config.toml
n_kv_head = 3
parallel_block = false
init = "normal"
init_std_down = 0.0
lr = 0.00813
beta2 = 0.95
train_tokens = 82870000
dataset = "wikipedia_en"
Each number is 128 + 32 x the weight over the matrix's rms, rounded and kept within 0 to 255. Layers, rows and columns count from 0.

# layer 3 attention output (transposed), 96x96, rms 0.153, rows 41-63, columns 0-95
[[158 130  95 194 112 165  49 159 108 126  91 140 100 158 116 114 104  85 131  98 122 105 118  72 144  97 169 146 124 126 154 136 123 169 110  21 186 113 124 116 163  99  99 124 155 127 185 154 130 211 115 120 155 104  91 143 173 158 196 162 102 156 181 137 112 201 115 166 172 107 162 130 121 161 128 119 111 106  59 181 120 124 147 155  87 112  81 113 127 110  97 118 121  52 104  99]
 [152 177 115 119 112 104  95 108 112 179 115 145 118 118 142 129 153 141  72  87 145  95 113 152 150 143 110 102 149 146 147 164 139  95 189 122 100 189 166 144 127 120 106 115 163 111  84 112 177  79 153 124 155 116 131 145 120  69 138 133 130 120 140 135  93 172  59  33 106  95  55 149 167 124 138 100  88 133  93  90 157 121 103  67 117  86  91 108  57 133 110 149 139 116 136 123]
 [174 119  62 132 163 138 115 140 135 122 198  77 132 101 166 155 126 143 136  93 193 112 115 138 121 129 112  62 143 152 151 143 167 141 131 121 187 189 154 145  64 158 211 178 119  83  99 161  85 106 169 123 180 179 106 165 103 101 114 172 136 145 132 133 151 108 128  94 156 133 151 175  62 131 169 153  43  70 184 128 119 128 102 141 115 124 107 249 167 104  90 110 163 122 198 131]
 [ 93 154 106 101 104 166  94 106 132 106 183 150 197 118 125 180 142 153  67 119 172 171 156 153  98 102 176 166 130  62 147 168 166 129 163 107 108 188 185 189 116 124 171 115 187 112 199 134  80 175 170 100 121  75 106 110  84 147 118 174 170 143  83 138 149 133 182 118 159 175  77 109 152 145 107 184 161 116 166 125  18 147  81  70 187 144  94 128 143 108 168 147 140 156 114 138]
 [138  66 122 131  54 132  71 184 120 104 162 132 113 171  93  85 104 125 109 168 106 131 130 119  85 140 146  88 137 120 129 136  80  89 115  86 172 182 158 136 124 124 132 175 138 132 141 106 139 153 157 143 122 176 140 123 161 177 140 162 158  73  31 171 154 203 172  70 216 107 102 121 109 168 112 128  80 101 139  99 107  88 161 164  95  97 146 127 103 108 159 154 142 104 128 144]
 [157 148 103 130 122 123  97  57  86  68  79  82 167 166  87 142 152  82  73  67 150 133 114 205 149 136 137 100 151 113 167 131 186 200  79  57 158  98 110 142 113 115 136  65 151  79  99 176 126  97  95 100 142 119 117 126  46  96 130 139 104 139 127 158 109 123  91 136 142  53 154  91 127  82  73 143 118 129 126 144 132 132 196  81 154 101 108 143  85 174 160 155 117  98 175 119]
 [141 153 155 137 127 104 127 127 116  82 139  97 213 178  88 125 132 154 158 184  69 160 124  98  90 163  70 122 161 135 156 189 159 121  87  94 143 176 109  69 149  86 113 204 192 123 119 119 155  92 146 115 145 179 128 117 118 119 114 111  98 145 126 157 100  63 118 149 123 114 150  90 156 175 208 146 158 101 111 122 134  86 128 184  94 173 124 118  91 132 156  47 144 105 169 157]
 [172 130  82 166 129 152  92 133 114 142 105 159 135 177 192 139 117 138 224 114 135 111 105 149 165  92 129 119 120 106 114 132 156 150 167 127 103 162 102 151 175 178 106 176  88 102 111  70 139 171 123 157 112  81  96 120 117 103 142 137 137 204  94 168 166  96 130 101 123 132 116 122 134 132 113 129 125 126 178 123 151 153 164 108  98 120 161 164  94 105 109 190 112 142  85  84]
 [117 194  78 162 170 168 140 130 153 174 126 183 121 146 110 122 135 147 126 165 122 120 115 128 153 120 118 100 144 177  64 169 102 122 133 192  84 103 154 159 124 163 123 171 189 133 115 146 126 150 171 106 102 124 131  73 130 134 116 137 120  58 121 127 126 119 136 167 116  62 103  70  80 181  96 151 177 151 144 131 116 111 179 112  88 115 121 104 120 119  92  77  66 173 150 163]
 [155 117 128 104 141 154 183  93 100  72 139 176 136 186 151 178  92 121 154 161 148 141 127  70 124 131  99 159 132 128 143 176  99 154 107 159 124 166 178 128 167 118  73 144 154  94 102  98  81 146 128 148 144 112 139  74 180 149 163 132 109 156  86  81 105 128  56  77 108  93 105 134 161  91 133 192 151 122 148 158  80 108 159 162 135  97 203  99  28 144 111 166 160  90 155 102]
 [ 91 134 119  89 140 113 119 125 189 114 162  79 124  95 182 125 121 164 191 114 102 165  99 118 111 120 153  93 128 139 116 192  74 129 183 108 183  87 111 127 115 100 185 104  99 172 137 109 146 121 122 158 210  98 174  96  98  91 154 104  82 159 159 153 149 138 185 127  61  89 157  99 147 141  98 170  79 150 183 126 154 147  83 117  83 112 153 163 123  77  60 151 140 127 104 167]
 [115 129 129 167  86 131 163 132  75 105 137 159 143 149 152 168  71 148 115  69 127  94 156 115 132 154 117 146 119 131  37 117 154  81 114 170 153 133 151  82 120 187 130 101 123 141 126 129 158 110  66 135 128 103 197 140 177 170 105 106 101 151 120 182 166 165 148 170  94 118 164 116 150 147 133 103 160  62 177 175 133 156  74 142 131 150  77 124 160  78 156 152 182 134 107 130]
 [151 100  80 100 227 138 101 138 187 167 102 130 104 158 158 160 185 170 155 151 159  94  78  62 113 174 147 125 108  62 139 122 166 144 130  96 148 162 157 119 116  92  97 158 101 100 146 150 139  87 160 152 145  78  94  77 105 155  87 117 109 190  80 128 129 139 104  87 100 117 168 195  77 101 120 141 159 161 135 127 131  89 188  75 148 180 155 158  93 125 153 109 169  61  99 151]
 [130 119 146 126 119  91 126 147 197 188 137 131 178 130  79 188 121 112 164 167 180 152 135 143 153  62 100 153  63 127 151 185 142  88 107 123 103 140  72 155 110 205  92 146  91 136 168 148 112 104 137 131 140 100 173 183  70 149 188 118 169  94 137 103 199 152  76 136 200  32 137 155 169 195 143  99 107 169 148 228  70 128 101 126 166 130 173  65 169 128 206 154 132 172 111 128]
 [146  90 150 160 103 136 118 139 114 109 115 162 122  95 137  95 146  90 169  86 129 105 145 115  99 135 115 118  89 135 109 140  74 149 154 135 138  88 136 165  83 180 113 160 105  82 148 142 159 163 145 129 107  69 102 180 136 134 131 105  97 141 139  95  95 110  89 103 185 178 113  87 124 142  91 141 255  85 124 153  81 116 120 191 106  96 138 136  86 118 182 105 184 109 143 149]
 [173 160 132  80  91 141  77 145 137 107  77 142 112 157 109 154 122 106 147 159 130 134 111 155  61  90 181 174  91  82 105 109 160 110 193 156 157  89 111 106 134 167  74  96 124  67  58 226  90  61 131 119 139 141 151 161 145  90 124 146 173 130  52 148 203  91 155 157 126 149 153  83 152 141  89 132 182  96 105 139 163  83 148  79  61 141 127 160 131 179 106 120 158 152  93 154]
 [132  65 119 169 137  92 107 100 133  67 101 128 201 127 165 100 104 185  77 139 102 121 185 108 120 116 138  53 150 104 145 151 128 149 125  73  72 102  93 185 164 121 136 163 116 166 114 124 104 147 183 131 136 134 177 147 134 146 149 206 127 148 130 197  49 109 101 145  91 131 153 166 140 149 141  81 126 123 150 128  64  80 114 112 147 141 127 134 138 166 119 138 150 116 105 180]
 [140 143 116 108 155 139  62 127  91 137 139 124 133 157 136  77  88 159 116 103 102 101  45 146 126  91 188 143 102 121 100 155 128 142 156 167 166 108 165  39 153 180 194 132 134  90 106 150  80 119 137 141 132  94 128 127 124 131 119 150 126 118 158  88 108 165 179 113 125 111 163 113 141 109  84  99 164 114 118 122 156 156 199  81  74 168  81 102 159 139 105 108 120 153 162 166]
 [143 127  64 161 151 124 115 144  90 122 113  97 113 116 147 134  95 126 144  91 190 137 104 151 168  94  88 153  59 126 132 160 134 102 148 175  92 216 164 164 118 104 164 152 117 159 147 171 140  99 100 152 141 153  88 111 122  94 140 162 142 107 124  83 137 151 112 154 158 114 187 149 131  58  95 158  50  94 135 169 141  93 106 130 108 134  99  20 117  67 113 169 167 103 138 180]
 [149 156 158 124 126 122  67 122 117 137 125 112 123 136  68 132  97 157  59 158 169 160  61 101 168 113 118 110 141 115 126 119  50 142  91 142  89 106 125 116 147 108 120  66 160  95 163  97  87  85  35  98 131 138 171 133 155  95 163 142 119 156 133 165 151 106 129 171 124 154  86 184 103 170 189  59 129 128 142 127 165 113 153 111 166 139 138 122  67 121 103 153 146 185 180 106]
 [173 145 110 147 145 122 127  91  85  81 165  59 155 135 107 138 133 118 106 133 148 118 116  70 114 174 168 112 103 108  76 171 195 132 168 124  99 126  94 118  84 150 140 137 114 139 138 126  98  90 133 173 160 122 111  87 154 110 181 151 213 114 122 182 114 129 129 109 145 144 132  82 147 125 110  78 134 127 143 119 209  89  98 140 104 156 122 111 106 178 117 140 160 181  94 157]
 [121 131 117 187 109 160 132 215 124  93  89  61 131 116 137 129 126 121 129  56 169  99 157 184 190 122 161  80 166  86 109 123 113 128 114 140 169 146 129 156 123 154  90 101 169 160 185  95  99 126 153  28 177 146 179 147 137 155  62 137 134 143 160 159  74  69  67 156 128 112 126 175 120 167 151 151 163 128 190 154   0 120  98 148 130 134 157  81 204 156  70  72 110 140 137 152]
 [174 167 157 187 155  98 120  72 193 175 114  90 130  55  98  89  63 122 125 150 119 184  89 158 111 160 129 146 110 144 143 105  95 150 157 120 119  94 121 134 166  97 122 175 125  84 109 143 119  63 144 178 124 136 144 110 154 126 101 126 112 112 230 131 176 109 125 143 152  85 103 114 121 142  79 104  97 100  86 205  79 189 156 184 115 103  99 170  92 172 143 107  91 119 107 117]]
# layer 3 attention value, 96x96, rms 0.12, rows 42-63, columns 0-95
[[157 104 157 141 138  94 123 119 135 120 100 182 115 130 156 115 143 149 144 173 168 166 154 159 110 103 117 141 157 141 125 181 115 122  98 163 131 146 159 179 153  89 137 151 143 143 143 133  90 101 145 132  48  90 151 208 127 118 117 192 180 127 173 116 154 122 129  88 152 160 109 119 181 126  71 116 154 136 174 128 160 122 116 116  90 202 158  90 141 118 216 111  67 138  79 173]
 [176 101  85  20 145 178 108  73 153 108 149 129 167 113 165  81 142  27 132 190 180 173  93 185 172 139 194 121 140 138 158 190 117 123 206  77  21 143 132  95 103  85  87 145 137  80 132 100  90 169 170 134 188 163 108 201 125 204 111 133 101 148 190 112 184 115 211  76 140  85  77 120 147 182  77  63  70 166  46 134 131 191 154 106 145 138  66  77 101 170 126 159 102  88 149 100]
 [137 115 164  96  61 147  94 132 151 144 189  83 100 169 145  95 114 106 194 160 160 108  89 136 106 132  85 128 181 129 132 175 174 179 176 135 180 167  75 153 154  97 112 141 141 197  52   0 123 183 162 157  33 121 182 131 164 162  17 108 126 142 154 118  94  93  79 155 140  55 174 171 182 173 128 178  62 126 161 181 140 109  60 149 105 119  92 133 136  93 110 143 197 134 139 163]
 [141 103 155  67 132 159 133 158 189 136  97 113 139  81 111 164 117 116  99 130 172 116 110 167  95 158 152 155 159 151  97  77 106 119  99 138 114 123  97 106  82 108 146 199 113 123 119  44  94 155 134 121 186 146  85  74 182 101 144 139 168 176 189 106  59 122 175 121 105 145  68 112 124 101 142  96 157 132 184 124 140 139  97 128  79 129 155  78 102  45  78 115 150 146  65 107]
 [145 186 102  90 184 118  71 106 141 115 128 119 163 133 103 115 186 167 175 181 156 155 104 188 120  76 175  88 129 128 195 128  49 107 172 146 125 178  97 122 192  96 185 117 119 164 146 148  81 146 133 138  98 119 143 125  79 182 179  85 135 127 118  75 125  91  23 102 179 165 187  91 102  98 128 127  76 119 122  86 154  81  79 108 201 124  66 116 198  92 185 120 157 115  72 117]
 [104  89 144 150  94 163 114 110 142 131 145  80  77 105 148 177 158  68 147  97 139 141  41 176 110 177 162 216 136 194 136  94 176 105 186 142  31  50 130 142 103 150 167 148 138  88 159 186 113  84 103 101 136 105 192 106 173 100 145  82 125 107 101 124 151 165 157 113 136 172 114  83 150  85  94 186  98 175 126  74 112 128 120 140 185  42 108  96 156  97 157 193  65 103 107 114]
 [193 141 117 121 142  33 133  79 123 134  95 136 118 123 134 186 103 165  97 137 122 183 126  93 130 147 130 106 149 146 108 162 102 117 109 135 104 121 175 162 142 101  81 148 126 166  73 148 165 133 156 123 152 181 148  89  56 156 143  86  53  73 157 142  82 128 157 178 170 113  89 153 160 142 101 108 143  92 125 165 111 105  90 176 103 121 134 121 210 111 185 119 160 139 135 163]
 [151  74 133 137 145 104 103 137 132 126 152  99 106 136 107 161 128 146 130 141 139 136 150  96  66 181 135 208 124 111  78 143 116 151 162 106  61 118 168 133 146 142 197 119 135 191 130 117 153  88 149 132  71 107 157 123  99  73 180 126  93 152  89 158 187  63 158 119 139 136 124 165  77 110 184 139 111  97 100 125 131 188  73 134 105 156 115  83 152  81  27 141 183 198 116 105]
 [157 105 166 149 148  32 154 171  68 169  50 188 150 114 148 123 117 123 108 137 115 156  56 101 155 106 149 160 120  99 120  87 154 136  67 136 104 114  99 209  78 107 168  97 102 131  91 141 152 148 175  78 134 116 145 116 148 110  70 103 169 121 151 144 110 190  88 198 167 177  93 103 155  75 109  93 112 149 132 119 118 136  89 145 147  91 116  67 172 154 119 113 112 116  89 180]
 [167 110 135  85  97 118  79  87  66  70 115 132 167 156 193  98 137 111 123  65  79 122 186 130  71 129 163 132 144 132  98 139 118 136 113 107  84  86 143  75 132 157  56 127 139 101 131 154 149  95  82 157 128 166  45 198 134 136 111 180 162  53 162 146 136 110 170 185  63 131 108 127 140 118  76 104 168 134 155 100  71 132  89 157 134 110  96  88  88 213 151 136 136  84 123  97]
 [121 110 156 142 121  52  97 138 144 104 148 110 135 116 147 118  54  98 118  93 153 150 141 118 184 134 121 122 107 144 170  59 146 163 106  86 176 106  86 123 149 133 103 105 114 146 144 115 139 147  97 142 118 146 176 125  90 127 162 158 139  33 135 185  93 120 197 104 127 149  94 128  95 139 244 114  98 177 150 118 143  90 136 126 116 124 152 137 125 163 152 156 131 105 166  89]
 [163 137 135  80 187 133 143 110 103 124 102 169 132  51 120 189 184 115 109 106  88 184  84 152 100 131 191  99 105 153  99 183  49 179 157 195 146 107 108 156 165 115 174 163 134 134 129 108 111 140 158 123 110 185 163 183 159 102 109  86 127 120 120  52 136 103 146 104 150 123  99 189 154 136 130 107 222 107  88 120 124 110 158 187 183  69 174 175 115 164 116  89 126 141 116 135]
 [ 89  40 141 150  58 171 118  88 135  95  33 159 115 231 170 171  98 110  76 135  65 126 106 140 145  79 129  82 166 128  96 122 114 146 176 110 130 220  56 156 114  97 126  85 127 138 216  99 114 162 161 103  68 146 168  78  85 127 157  59  11 189  78 131 141 217 169 118  73 111 165 148  90 124 125 127 197  74 114 205  97  18 117  66  57  93 152  99 102 108 127 145 152  57 119 106]
 [141 155 154 108 168 130 111 102 171 163  76 140 121  71 152 104 115 158 126 102 152 112 129  97 128 167  46 164 139 135 114  63 147 122 115  81 158  98 115 157 103 160 174 147 103  94  93  63 138 136 177 122 139 183 128  69  90 148 206  81 158 158  95 128 144 131 115 161 147  87 155  96 123 102 145 150 167  88 120 100 152 152 160 129 142 188  93 118 122 151 200 181 160  75 123 169]
 [183 149 110 131 106 148 182 177 110 136 191 140 182  75  72 124 133 170 127 128 195 187 116  39 141 138 165 158 162 132 154 155 163 167 145 131  81 151 126 189 227 151  67  95  92 135 186 113 164 113 153 185 136  98 119  84 135 161 138 164  83  42 108 124  47  70 140  95 120 132 152 167 193  71 148  92 148  72 101 111 128  99 130  92 100 108 149 165 148  62 195 166 194  74  97 132]
 [106  74 144 127 187 189 131  79 115 134 127  56 126 149 163 137  50 153 130 142 123 182 113 113  62 148 139 143 152 151 111 115 137 128 156 152 165  96 153  60  95  97 139 107  20 153 115 119 104 127 125 146 111 135 123 106 188 142  61  98  94 118 176 103 144 134 105  93  90 143 107  98 105  67  71  93 120 201 133 144 154  91 148 111 157 129 152 160 135 134  45 158  94 130 113 152]
 [177 120 134 120 152 103 124 124 140 104 110 173 159  82 114  98 119 178  87 121 119 190 144 118 104 169 128 138 123 120 153 142 123 135 124 136 137 146 157 121 187 129 119  88 177 197 159 108 152 131  89 222 107 164 149 187 153 126 135 223  96 160 134 133 168  81 118 147  60 124 138 196 158  97 189 162 113 157 121  94 133 154 117  72 125 161 115 146 165  73 148 157 198 169 132  77]
 [125 162 150  96  75  85 168 134  82 108 113 186 125 122 117 138 193 122 138 151 104 166  96 136 167 112  82 149 190 156  98 153 148 132 187 102 107 182  45 134 114  94 141  93 127  98 116  82  95 103 162 193 117 184 179 176 130 158 119 195 140 110 140 125 168 159 149 134  80 125  47 123  90 135 133  80 142 190 161 176 145 132 141 157  81 168 152 126 184 134 133  94 131 144 139  45]
 [148  98 152 124 160 167  78 145 159  80 147 147 164 129  39 128 122  38 182 129 146 159  32 144 107 143 125 120 106 116 139 119  85 153 111  51 128 148 132 145  98 133  65 108 100 189 102 203 140  98 134 102  97  93 115 119 122  34  99 185  91 117 129 185  86 160 135 100 149 103 142 138 195 109  99 165  98 110 163 146 116 124 132  85 130 123 127 159 192 105  78  72 108 128 119 144]
 [154  89  99 123 150 111 137 104  85 101 166 180 121  97  74 101 112 144 118 151 151 165  82 133  66  85 127 111 105 219 142 123 168 171 148 199  96 130  80 163 187  89 109 180 117  58 154 154 138  73 141 175 113 116 131 125 109 143 133 140 112  76 125  90 130 141 168 102  82 168 160 190 118 104 131 181 108 108 134 159 161 106 130  72 124 156 138 131 178 112 164 175 108 162  97 111]
 [149  90 142 114 214 128  94  52 158 165 181  70 171 158 130 136  88 130 170 163 139  62 119 158 167  62  69 139 157 120 143 109 109  86 142  66 128 163 199 129  68 138 109 113  97 188 124  55 101 152 144 135  92 187 152  89 138 106 138 100 173  63  77 185 148 100 122 145 107  78 138 164  78  98 122  70  79 189  41 196  71 180 145 100 149  59 147 134 101 180  53 226 134  52 195 114]
 [ 90 125  93  62 129  92 109 156 176 151 105 135 143 137  87  83 176 103 185  80  73 180 178  83 157 162 127 212 137  79 160 138  84  72 129 115 112 113 150 100 119 152 172 130 114 137 137 253 129  70 127 183  69 147  43  66 173 164 142 110  61 180 125 141  69 145 114 136 141 161 124 108 128 116 121 122 212  88 149  36  93  67 137 109 164 145 171  67 139 100 127 138  97 133 128 122]]
# layer 3 attention query, 96x96, rms 0.14, rows 64-77, columns 0-95
[[130 142 109 108 159 188 117 117 114 152 102 184 127 137  99 107 123 136 117 126  90 145 149 110 125 110 107 137 127 144 161 144 108 149 161 112 142 118 109 126 124 146 140 127 130 143 164 157 149 104 116 156  95 177 148 142  89 130 128 135 128 140 117 109 111 137  86 120  72 160 143 158 136  92 117 159 112 122 118 122 139  99 143  75 167 123 145 159 154 139 131 149 127 107  94 107]
 [ 79 197 154 157 152  71 152 149 144 128 143 132 149 117 130 168 115 142 148  75 106 132 128 133 103 128 139 144 128 157 136 114 151 154 117 148 143 148 144 202  81 149 169 136 130 135 170  97 179 204 118  95 166 121 183 128 123  93  74 132  94 125 171 124  96 149 143 144 166 110 104 109 116 145 105 111 110 166 123 186  88 165 171 151 127 104 122  62  85 125 123 120 143 184 117 128]
 [153 128 153 131 113 125 130 112 116  85 116 142 139 146 123 204 182 138 133 185  88 129 153 110 137 208 112 127 133 113 142 106 109 113 180 212  70 177 142  75 139 133 106 130 154 137 164 114 129 179 165 142 123 157 114 202  62 138 112  98 167 160 156 202 149  77 103 162 109 168 114 112 124 143  70  64 154  71 126 124 144 134 121 181 140 151 126 131 126  94 126 101 108  76  73 132]
 [144  62 152 144 122  92 170 173 162 117 122 112 149 125  59 143  81 153 146 165 110 124  91 138 124 116 176 108  66 108 110 135 167 119 117 118 141 113 135 161 100 117 137 151 127 119 168 173  89 138 152  91 142 119 180  77 135 145  81 127 146 139 134 119 137  91 103 141 164  88 166 141 105 135 119 141 107 174 162  57 168 124  88 124 118 112 102 102  55 151 167 140  94 162 142 121]
 [158 137 123 150 169  99 109 101  88 119 191  87 159 177 123 133 131 122  71  82 133 167 105 168 167  76 175 147 130 138 106 107 113 148  89 100 160 137 105 122 151 134 102 116 112  54 124 114 107 178 113 116 215 121 153 100 162 155 124 158 103 156 124 130 111  98 186 135 142 151 160  50 149 164 146 141 125 100 164 145 152 123 101 141 132 148 121 129 123 142 113 143 143 110 136 135]
 [126  57 131 189  97 106  70  93  89 159 199 141 101 130 145 150 195  98 119 105 125 105  95 158  89 124 175 142 170 109 150  87 212 100 139  89 102 138 126 174 196 149 163 117 104 102 140 128 109 160  93 117 112 124 147 162  98 101 120 122 157 125 133  98 141  83 156 124 123 117 123  53 109 124 147 124  43 178 147 119 149 122  84 132 114 115 102  95 128 136 153 111 142 199 158 135]
 [128 100 102  82 141 133  95 135  90 108 161 141 107 144 148 165 115 162 157 183  96 160 134  97 108 136 115  94 136 102 102 113 120 102 155 172 118 102  99 118 187  76 110 121 156 107 143 154  90 151 119 135  97  84 124 104 160 132 159 136 114 182 117 139 147 104 111 127 146 138 148 130 149  58 121 103  86 120 172 151 134 164 165 127 143 176 103  74 105 154 128 109 162 145 120 138]
 [113 138 109 133 143  85  59 140 149 157  47  86 114 145 175 175 145 162 128 103 195 108 136 130 135 173 104 112 108 148 113 152 100 124 124  98 130 145 167 151 120 164 109  92 124 104 125 121 138 112 138 125 124 111 131 127 121  69 125 140 155 155 122 136  75 147 129 161 102 138 126 146 103 141 146 112 214  73 151  52  83 125  86  88 127 137 139  61 134  85 114 130 122 129 148  66]
 [149 132 198 113 194  51 162  45 113  87 128 154 123 137  96 147  97  72 140  86 155 124 157 121 120 142 193 148  96 156  83 161 115  92  59 144 169 184 126 112 114 115 150 135 148 110 103 120  89 138 118 130  95  83 157  98 158 100 122 159 134  95 155 110 154 131 136  97 167 122 109 169 128 145  84 169 158 143 140 129  98  66 137 130 168 162 141 108 127 131 104 108 139 107 141 131]
 [137  60 142 127 162 149 170  98 118 132 125  76 168 119  75 158 114 119 158 166  41 138 167 103 163  67 140  91  90 165 167 197 153 177  91  86 109 118 107  84 105 131 123  80 115 151 181 140 122 163 124 148 132 141 143  84  62 114 112 138 166 209 153 134 147 100 157 139 155 132  97 215 137 150 128 117 123 130 169  97 120 109 124 150 101  80 155 107  96 146 131 160 137 147 107 136]
 [132 120 103  91 129  96 149 122 154 136 169  87 185  94 177 133 158 163 130  60 103 109  91 117 125 137  84 119  63 126 114  86 164 125 119  78  96 142 188 127 128 150  96 136  96 112 175 162 160 139 155 102 143 134 109 178 173 193 106  90 120  84 176  84 120 128 137 176 131 175 138  99  98 102 118 132 119  92 175 137  96 124  78 130 137 155 106 153 120 106 137 148 158  93 166 124]
 [119 156  91 114  65  90 151 106 133 125 104 136 125 125 157 158 116 119 110 137 147 133 187 158 141 137 162 185 147 115 103 152  98  98 118 115 143 101 135 170 134 152 117 126 122 159  76 170 122 167 107 134 131 192 126 146 129 142 118 121  81 147 162  67  94 152  96 128 151 131 106 149 133 144 205 119 113  98 188 150 115  75 102 126 163 128 107 127  99 100 144 184 212 179 122 147]
 [140 128 125 140 133  74 117 115 125 120 122 114 134 122  35 159 123  58  79 146 156 185  67 121 104 103  80  89 112 112 117 132 143 121  99 174  52  75 151  70 136  85 171  57 102 135  65 121  97  95 166  82 112 125 133  74 119 178  84 124  90 144 167 132  84 137 152  83 118 123 125 142 155 150 128  60 111 103 155 116 109 144  85 128 133 123  85 124 139 125 136 107 117 152 189  81]
 [137 141 111 134 116 165 131 111 192 102 145 123  89 102 115  71 152  97 146 149 127 130  78 101 160 118 137 148 124  96  87 128 160 165 195 148 165 152  87 104 141 175 138 165  98 156 135 144 121 130  68 100 147  98 117 131 141 119  94 166  78 109 144 138 110  34 141 147 151 154 135  72  95 122  93 108 133 200 138 156 133 113 108 111 152 108 187 134 107  80 114 139 104 106 177 151]]
# layer 3 attention key, 96x96, rms 0.138, rows 64-76, columns 0-95
[[142 148 111  86 143 177 123 166 120 162 127 132 125 129 155 124 134 152 139 182 181 132 131 118 130 105 143 195 120 132 139 136 106 132 180 122 131  62 153  55 164 114  77 133 117  84 158 131  95  78 141 155 115 166 104 100  44 126  91 122 166 118  71 155 153 127 133 149 111 128 132 194 103  99 144 115 164  57  98 134 129 132 202 148  91  89 131 146 128 147 135 150 107 103 106 177]
 [153 153 142 136 130  99 151  97 164  91 131  95 187 124 182 142 114 157 100 113 173 146 103 130 105 161  89 128 119 206  93  67 103 151 136 164 110 190 120  99 157 140 170 124 107 103 100 129  81 120 177 169  91 105 142 143  76 182 130 150 114 125  88 119 121 126  46 120 142 108  72 118 152 125 166 115 121 134 133  90 186 123 151 120 163 127 175 171 125  92 117 122 144 119 159  95]
 [156 139 135  80 118 155 141 140 122 115 122 128 108  94 176 149 121  82 148 128 149 109 130 126 143 123 115 137 107 109 134  77 136  95  91 163 149  94 106  85 131  75 134 132  75 181 153 129 176 137 146 122 123 131 116 112 148 113 136 112 153 130 129 118  99  66 149 152 153 124 129 117 100 150 160 128  76 192 173 130  77 117 141 149 107 136 126 140 142 109 106 134 155 118 165  92]
 [ 99 109  97 136 136 120 147  47  71 129  83 167 138 140 171 128 144  73  66 127 190 115 137 113 119 159 108 148 124 135 158 128  82 146 118 138  95 137 107 110 125 119 185 184 158 139 165  83 115 171 100 159  91  81  86 186 126 140 224 108  96  87 121 127  88 122 149 132 131  92 157 168 136 149 137 162 115 126 110 142 166  78 191 116 146 138 157 130 140 131 116 148 138 131 140 115]
 [ 71 158 162  56 124 137 116 164 141 177  97 165 111 172 120 101 146 111 135 134 117 127 122 101  94 133 134  85 208 135 121  88 110 135 122 101 116 140  94 154 142 166 176 119 146 126 143 145 102 134 123 110  83 125  90 126  95  82  85 122 131 129 164 151 128 126  79 144 159  95  99 147 123  82 106 168 105 146  89  84 172 138 141  87 102 109 123 121 149 159 128 156 145 126 139 120]
 [ 70 163 113  91 155 165 144 111 148 143 120 112 139 129 105 121  88  91  86 189 124 169 141 119 119 138 129 117  70 129 112 133  96 155 113 186 127  91 146  75 114  98 165  95 133 119 101 147 101 167 112 168 167 146 166  92  93 163 133 175 138  83 101 180 123 147 141 163 141 102  96 165 130 125 126  82 140  94 156 160 142 164 215 149 130 150 160 145  86 112 162 181 126  83 115 148]
 [132 119 120 198  91 117 177  99 101 129  98 137 152 114 110 113 168 127 124 169 108 144 141 119 119 198 109 101 210 162 124 133 133 139  83 128 149 155 100  97 134 202 158 168 143 125 161 138  94  94 104 154 129 123 111 144 165 149 138 125 179  69 184 135 147 101 149  86 146 145 107  81  92 147 103  84 106 142  91  98 183  81  95  52 140 116 173 149 147  95 114 117  93 122 147 139]
 [147  94 104 112  86 129 161 162 102 149 164 120 136 137 156 137 139 179 113 186 172 144  93 155  96 160  98 119 157 134 125 108 209 207 114 155 107  84 141 141 150 117 150 224 136 128 107 101 156 149  83 167 138 132 127 136 165 118 101 139  92  61  93 104 149 114 140 148 194 147  85  85 135 153 146 114 104 182 179 145 189  74 123 135 202  87 154 161  98 138 158 162  88 166 182 145]
 [112 127 139 126 104 120 114 122 128 167 147 145  50 136 151 131 171 108 105 104 135  84 108 145 137 150 178 171 199  91 172 150 115 121 122 114 129  35 108 170 129 127 165 177  84  88 108 123 177  97 140 115 169 135 108 105 120 154 106  81 106 160 122 160 105  94 156 176 120 149 103  95  51 111 143  92 127  84  97  77 118 147 156 136 163 135  69 143 157  88 133 105 108 132 134 112]
 [123 153 120  81 109  90 128 120 166 136  84 116 112 153 160 104 129 109 156 116 186 113 106 130 146 164 127 146 144 110  97 147 122 114 100 113 139 185 135 119 166 136 134 146 121  43 123 108  85 102 128 106 109  93 156 134 202 157 170 190  67 137  99 115  97 158  93 137  75 142  76  80 130 127 160 145 155 153  68  86 162 108 167  83 156 160 141 121 122 142  63 107 165 131 101 201]
 [119 108 151 133 128 102 171 114 121 145 113 119 153 111 141 141 140 154 105 158 107 111 117 120 138 125 163 101 128 150 230 189 153 147 164 194  95 159 130 119 100 114 170 117 130 177 106 116 128 153 171 105  88 102 115  70  78 142 156 176 118 162 116 121 158 171  56  65 158  82 111 102 189 139 133 121 151 116 164  97 171  90  93 152 124 134 169 117 134  86 177 146 101 128  87 144]
 [149 149 159 155 138 174 148 217 129 125 145 166  86 117 151 150 128 131 120 144 120 108 158 135  36 109 122 128 116 108 173 122  75 152 137 103 169  87 145 102 104 151 152 109 130  80 157 112 144 161  97 159 144  65 150 127 141 139  93 118 106 158  97 134 160 148 139 102 159 143 150 112 141  94 113 207 149 131  45 121 140 158 149 122  53 121 148 142 129 114 117 125 119 130 149 145]
 [ 95  84  90 116  74 164 121  46 125  96 127 134 150 132 146  99 148 178  76 153 136 128 152 177 147 146 119 100 172 127 170 197 119 151 102 140 135 178  77 160 103 161  75 116 144 120 190 147  93 102  93 135 164 130 111 141  77  82 121 129 110 141  94 150  97  82  85  84 105 145  82 128 138  75 144 111 125 162 117 163  89 139 118 129 107  94 138 154 169 145  66 139 132 122  95 113]]